config.yaml
hidden_size: 256
num_attention_heads: 2
hidden_act: "swiglu"
rope_fraction: 1.0
qk_norm: false
attn_scale: 0.0884
init_std_down: 0.0
Each number is 500 + 25 x the weight over its row's rms, rounded and kept within 0 to 999. Layers, rows and columns count from 0. Numbers have three digits each. The size before them is the row's rms in percent of the matrix's.

# down: layer 4 MLP down (transposed), 704x256, rms 0.0736, rows 650-666, columns 128-255
# gate: layer 4 MLP gate, 704x256, rms 0.0784, rows 651-666, columns 128-255
# up: layer 4 MLP up, 704x256, rms 0.074, rows 651-666, columns 128-255
down650 099:554513512521496505487522537513509536535530468488491510486489479528519521494481475509491486534503499508484467544473482473481509515505458487508497480498476517518528532445534516482499483471525517523490528479516493532475479488498503439483480523503486466509490528472498472489496466494504448491484506513503480479510527436530492557519509510444522530503453479534498493492434547497482466495504
gate651 090:476468511511496539450492494498517470480485535473485466502528506515523514492477518522523490555507485515501487488510500476513502465475546488488525533498488535494470475472512502498514520532488507483476550440504501514509475489499513482494467509499492511508464506496517543490525491502489519480518489484525445511461535511519509497477541508511459498518510482490583518466493502493516504478488
up651 092:510474522536498509469510516482512536451534508495485451526485492504522492473479483546490500489527571496484492538507515486500512499492522484520485468520508497471515475536516517529515494518443490520502491487463514498498498466520512495533459500518487519482492510495491564532456520518481492468540479488512483529482535470504478481438474525488492512495507544550450512508510500469472525499526
down651 094:513461458522463525515501496530515495473462519481497476503510482556522484518455494506511480492535502484518458471478474477519502485500530480485508490495461481480481463508553485517462513526478480529532528519486484508500519520537536485512475498532477479494513519468519556474519481469562480492509503486511486524467538514509482533507519509516475539493501515494526482507517535504485500480511
gate652 104:458499501498536487498507498472512472473485537506520474507488524477478533492508530480515507520479498463540493466516484481467541508537455505480497515495522512474444465460500484492494485513519496494494498475514513526515476502531456511510518504496498482527550520504467516537492496487529500474517540488514477517517477506520493528520476474523457524513480482496519514501544519481499516524520
up652 101:503471512489456512514512474481532529493510503519468484540475531525497481471530504456469484484494540507452549492508552537491520492477502483497539497493499509495469487501476502515524517479510484487476511524495492513529531475474516549497522500560503480497513503505515503488539517507500488541495528515501500514524582459447539466484496554504477511506482539468487484458465502532500487486486
down652 095:523504504510491485514519495492489542513574505521478494497521495503452506461464525521514523493472483469480524487445489511513511516507486536515471517522456522465500520520475462477468478498515557521493491447491507486518489496501463480516511501452504473504512507515444572487500493518530521538483537515528473497510496500487477494495493462480510488489483491510510500559539529464481505482533
gate653 100:542495501458532526490508478557529456445516535507522500521505536522522489510521550511501476516530494477482452519482451475461527526475488505493471498452485495506494498507511475525501518475481523495522508479491518483510510477512525504489491481543492463511507531519511549537487576496489491510475466513511473538490488493472503527530473503502529492456499505500558500506513520473478495468526
up653 095:476462515462483517493507494512494497506553519494501494516483473473475507537519495505466477508524494472472519500500521450529506495484494526529532509496460515490525465507510492443480524498511466499513527500489497490473496520497484448523527543455513482486455455473488482521497558482489474483468468518480470502491508495524520539479480533487524533506504461509539505527463483507472436507504
down653 097:474494445547466523502478514472524502492494487476515515501486501475540491531496509481553497517482532475496458485517499507512523497490494478490488458523490476543480541478443487544473530478519504507478518479467520504488509480444534494533501550498536506490515540506474492471496481501551522508533497511553497493534503459505490479496512456495515490539466475493500526478504520521541511479500
gate654 100:519484513500490494449519493489473497497495456494495485518528488523490479510502505499461494481512487505487517487496489564460511488517505529514469520494488497499518479507425466518503547481524473457488444510524517427484503475505455512533533520481444507510471537499523509490487501487537466488543502496473482489476569525524460477527503476502519469486509545472514538495483502485521507545539
up654 095:539480514497450479506455506508557503545493499454486492482480481493516501507460486504506496530521470504454493514530529497501492496533534482510498512494514450472480474494523484530544497480460491512553502504509478509500548539480513474518487515519504503494484457466515498498493467501484514483514450511512477458513523547518509525488496508491511483491495538513511536537486494511445474505449
down654 095:497460474514527437493516493490517518445509505513508487482494518493474502478486479487521515506487464505499489489474491492496490518491515498526507485520477558494457513538490515491500515512553509497454479438508495522509477496528521504488500538489494517480486533476479532502518494484491524501472543489490503498519507477498535469490496507555527468489496466506510468518477499480510488518496
gate655 102:489488512517493492467503544472472533515468503504442484507471487512495528527562448521499552483481522472516536553427486519459481524489447533522487487481462519506520470520507499456500496482502509503523496504518499503506489531493511481539470507483477496493441533502498503499485514494556524542495488464561490504538462565528507514516525492520506495498502488511522479521491487452518482472517
up655 101:490460513486510529518513532500480499489509481527486526480468517515523509473514514506485483494480490509454458499506506522480500468554487473520469495496492473489493533458522537479528516451461478489496521477551479514496509492493482447517528500526489465539492497478491498482511511588495516539526463534488527544491503497513507426505522518538500488467507516507533538498544507503464515503502
down655 097:458493463477490485478557468506483505517584462489502500507485513481529486538517479492526532480453482510468481534473482522515501508504489488520531513509531511495490524501503496511521499524473521513521503537482489528496488524489472485498464534503514473509462492494502532434497531463495504492509525531501487528446463563501512497503525473464496509530520475472506464527508463504503482472529
gate656 106:548504542464461508476475493531445509437501459488467510492468468524514456506526533517502527517490490485490519484485483497488491498528509486520509495499493475487510533517500459483529494475519504510514478491484471488499517510517493518513539504538520541496457550530510511553503501505495479522498527491496511489504542539465497521563487482499495486408474485473525479511492500484510523502464
up656 106:487467499542504486508478514472563516514497517464487557484510539530500456501517484510524512476504469496532466470496523498481484513480481449483525509458533486522494509461514463474524475490484530540494514504531502486529508539507474490497498507520511510485542534529456552498470525532493499482485449482490505492454527507505541528493491535505498503491508508481504509488534501481522515429487
down656 104:509496501502493489509500471502500485498464504462492484503465476513501512491498454516497505533464494531552539490547540513530490475514494488507507498476474484533499503490468442485526488488520508484483514538465525484530498490494452484510507511510530550535493529483518483564485519531508538507494486504486470511553535530491452529509499453487530482505513517476540473494456466492518482508501
gate657 110:548496531478501474469496502505506494490508483484538502527467529479533475492486499494517470519529535452499468509516464454496521476511511528459542556488508482476502505460558503568524474467504513519488502528482488458515500523486457491559465518484475488468487505524504519491515520533530490491515479514517497465471461505504479536520487503472479439475457505536520499496507507494513480475508
up657 107:457472511519545507487484518510519472516480481521493519559521475515485498507544463495530475526465528478523478520530513477488503522505498491438516547495481535484500500504492513521483539471482529482532498471485481497532480500504520477464492481518498503551494516529477532478553504503528470504486547503475534496541492484510528516481492503473498532514511471502478543481519508546512450515510
down657 107:568475498535478518517522511484464498505414515477470498483515501516507469509493502505500493527491518467511472520541472479523500513509507454492503498450516513489494520474489491484478515486492522511472521484513463554503454463492483528489499496478455482486530514485526511539539470486495506462488496483482491472443570449495543498539487506532516456469508474513494537482478486531482520502519
gate658 102:481455534526509485506507503517487522514519502501458543494469506483520552481466512476508512530546533490489534506499465463523477519498521474504500456496491483493471511524509503485493476487458514506493523475519474498459478545510507473524434526489516481502510486535494459498486511541533528457474532520479492458519475494501489471544438506488489481473506480481487518467549503515499486469484
up658 106:522515462476526510479482495453426521501503484518505498481508488505474461450506519539485489491514503491483528537468501519469480481549482512504499474480514515460486481547552475528486462515475517494486487490501524488473520471474499523499456484463510472532513517486420488537492516533495479500535535493489526493487520520483507458493472484464528475459489482504468485480500524493517513512461
down658 107:508490529495538510516450498475516498516516503459460504496517474484518510530519487496478526520511507511496512535540477519485466506495498534496466482489490512499473512460508468499503473523480505533469548478517438473487490498426476494511498491532492464521518504510493452549480529515497521517537524523497524520505536539484450490515491519470553527468504491433450491428477512524492458485465
gate659 100:524538451499496537489487494472520514500518488494525480464481483533470500479521516489494478487513482442464465562476479486473573462473508504477551514468516529507549473500479498514511491509475486481508502498520488510502491501505453518502506494526488454513495492504522511504484472527507459548518527459499476497528497538516536504486518507515494464509506472516490482503474493480498466523522
up659 101:477472495479492501497507431523504504499474469544465495529511497504486498481448561489512521496517509525529468473491460495509493554495508440455518524482497472544549507515517478517501546514500479528525504489475494513509438515506486505475476522515460500504457503493482498466524481497462492484511548493500466531490534545500500533524513528512507442531507536438507518500502483484534421485494
down659 102:471501506488516452540511530525484513483526512477539508470450479554525507482470543542519505504533473493470504441496526501509492479455501499522503518514477525492533489505551486514475447471481501473514458535526473503512505493492484508498553493481497446538463477484550485531468485491506455501504530525470496544487549479563485542477521514540498543500525536491465491488485529499506494486525
gate660 099:480482485516542473526462515547516509510502470483506502529463499494503497520548483574466516468517539485503539551467452453492489484500491484504482491498525481473474486488497513437462512511512502486550521493475500496502514458480556506544534473474533490464504524471494524515504485515507492535504576486541490487512475529526489538489442512505503476504505464461481514510474487481509470511489
up660 101:547501518508486479468492457511495473482520536480510505505448510511523461440509514513524500522496466528517540522534507506512498507516491513515501508485466521498529484476530503516518532465510519511504507445508482510497510493524493515531490497542456541512502462507522507508511536492422477520482522515497451484482462504513534510557467514487503488491520537488504494497485510527497522532501
down660 102:474523480516533431530491495485494491481532526518529530521519474525452484465543496504506481457516466482468506482484501467514508476522500468481511505535526526500544524503539533498470509442480480490536485531491456457481536493517483531483535483486452552522531476487510506557503531483526484544517525518533489512473463502516467511516513534491487486525501506545474475506481516475502487520446
gate661 103:521494502525545528544473474516501544511473445479477502508519481500522493501519510484433524499556515492492472497454535532517508476456486487489523533486532473529502569463497500451495520475444540501479532479499520473485474521511467507483485456495453548548478524508490527463556494514480486508452519543545520480494521492497475496512499474492482484516514474517497492500498511479529501530531
up661 100:486493463530532502520487500527483489492500476472503521481548498505481528452469500503555534496484508496529479546495486477555485517481527473494457519548531496471502495504517510505500528467489478529471500531489509504430539486454509477551459476470527505537506460506496446517495480505491453504479497461474518490524500509515515537473516507518507454472508529508468505528513544511506491530448
down661 101:521518488517475482541465517460501501495495474469466508537491453535479475528489505489467518526482508511556498493448539491479540490507548480505491519527472495526492501516480504491527501477508513520467480545463513491537480470492526506492517516517511480494495527517501470489503501486516477524479510503462517478505527491489524511507490498484507497481536493508513518489530525479486495522504
gate662 104:485498497495447521453456519528461541489511475521485500487505495501466509436529513450463460498515505506515460523485532466526459504527496512487522524490496499504474505491527500484547490503504500518460483507556491488473456526491494466572464526500498479522494530557478529468541512521470526474492524513500473486509474514505533511525507508478522515532523473515549544473506477466539496442492
up662 100:528540484519479532478508508520471515500520523503503527451503533524517514457510510484479508496514433486506513495505514469524481481506507516524516499491516541512538504459482485485525503469575463492496454496513465500500491484516477501487497494493503522495522494463479496493522480490520518501470527501449504504495507465478468467503482513546523500501528532524523511522493499482444527478462
down662 105:504507477462485549511466458530502532528576513483468482493477504495483528463500507512467475511530478507496472533465513477477455527512522493501488539479515533496516498539517465527492496492556508475508491461512464527490537537484501485520498574506525499484510545504466495484459515537498519513499520478480532493513510528517497517527501488496521522488498498485505494514516498503477465470485
gate663 099:500521475458523544534498498510539505459455492503493525519508520469513466455498499510527506503493494525466544522471542481488489482491511499546519558501491488505518472501497498518524490543534524494457503462538504520434547530496511498503510466500501465546481507513496524506472523509537499488433473507481507498526453511445504520491500487527499439501544497515518469512516566430478481492493
up663 099:448463514561557539501506524502491530458501506489474498500499490502543476527470530529500501506461469512537514517433494533492477490515482533483493547511498502547538464491498537517486528496536500479518485478459480514446480505483525496469511542496516507502503476496508477499525494508513526517479520533458491513504466516511485481504515486523489484533496477522488510488485521514497472527491
down663 099:506477511476463473533536498485548481474477512438500532494459515457529511565494511525508538526493484543512499543509537469539478492487482531452519483508490495529527489438445529509438490532512492492487487476489516506504495501537561515498512512452490496492528498476459531501490475513498516490541507497477499442521476483499504475477514491545530498529493509529486511496504476531508490497480
gate664 097:524533525502495498503474487515531484493494522559466509514457526488497459483490539517526478515468477510498499520510460502455535508530500482513494451463474547499481463471492459495535496489500465536512526473496512481471472486501527507513468525533496478533522495518496534545485483526520532464494536460472530530493504487485474532509471525504515497467512537476470466498552495467513506502520
up664 096:501497541519466496553512489504531464512506482499492492509484478536534503472510493554507528489477517502512504481485500517489515522511493519481492489497509509483515513518504466455553493524498486526452493492478520462476495480483528532476490489526494550549504510520464494453513552512448533515474509491442460520491487518473505501486517561480529490468488484483469462507482503476511512531535
down664 095:477523519516443510498489545469522511513484434503485512461522473476534505537515501517500478502482511519535475513505469446492520511544457518476456490482488546442560485491503502534474485511505527488508499468525500521502476493493496510493506525426487533495526484535478503529514515515475497466485482495493508478505486509512484478524521492444493493534542484523516472517480479462499514477539
gate665 099:533448570474501487475485500489509541488505517508506445507526551494492474543491458475448492516490493496497516535530472490501470531515464478555518510464504484500560502499491500497503481563501495480549496473525474478452522479484481474501530462476524466557499472514522488516494511521504490503492511528497491508520515494520489489532525496504488441498469515533539503520547483512472457499483
up665 105:492519467543530488461516492479469502514526503485508521524492503519490471521478467483496479461507536481472501546440514491487532488479502538481508476502441503506489473508533546492514549458462453496484496484514476483546500473461455507510516527501491532444508535462495485469466544507487488486514531524522468500517497498532467509472517487503526498497489479523493471449511501490472554516480
down665 106:472477552507524521510497523504503483485524542536522531494444538502545492511525527508458512463527508493479505488516476493544497555539452482486501443475440486525497517479498480467508501531496499523457518514493473512484503493487536529460458484528535496495497438506505522548474483519493507508496517458516504505487453451555509496520537488491459510535487549467476472477478528477517476499469
gate666 101:556539504468530562501532477509475456485499528465489502489556502522495481462540500522496523481513494516468503560487493499527515481493523526474488508486524472506477558453507470488497476519492506482468520497486531467486527497486481500498480477513459509504513500506487506513561494488487502539510520462496488497467491513481553491515514529476548489507491514483470483509504462461560513504497
up666 102:469490500458536481501518467487492511545528507495482501506489492500517466512557471500489494498526496483484464494485521470527536521498513468464536499454520493491504471515501534459472520498486535475520499463512508466490472543501540486548461476526510481544452508498506513493487519481501502511481521482495531526502493488478477531474500498492452506477471501526538491479503516477493482498489
down666 103:541534525551528485517544483489500485473513496502456502507521493510481524522527508499490493530529496495534523504446504512506527483501535491538455499476473480487476541503519540472503500536525539460514508504478547492497536519445465526474461527491547484508532518476514518533516489515467487539499481455535501477480529535497517468485526505471470485514477524482506515480508464484543499462489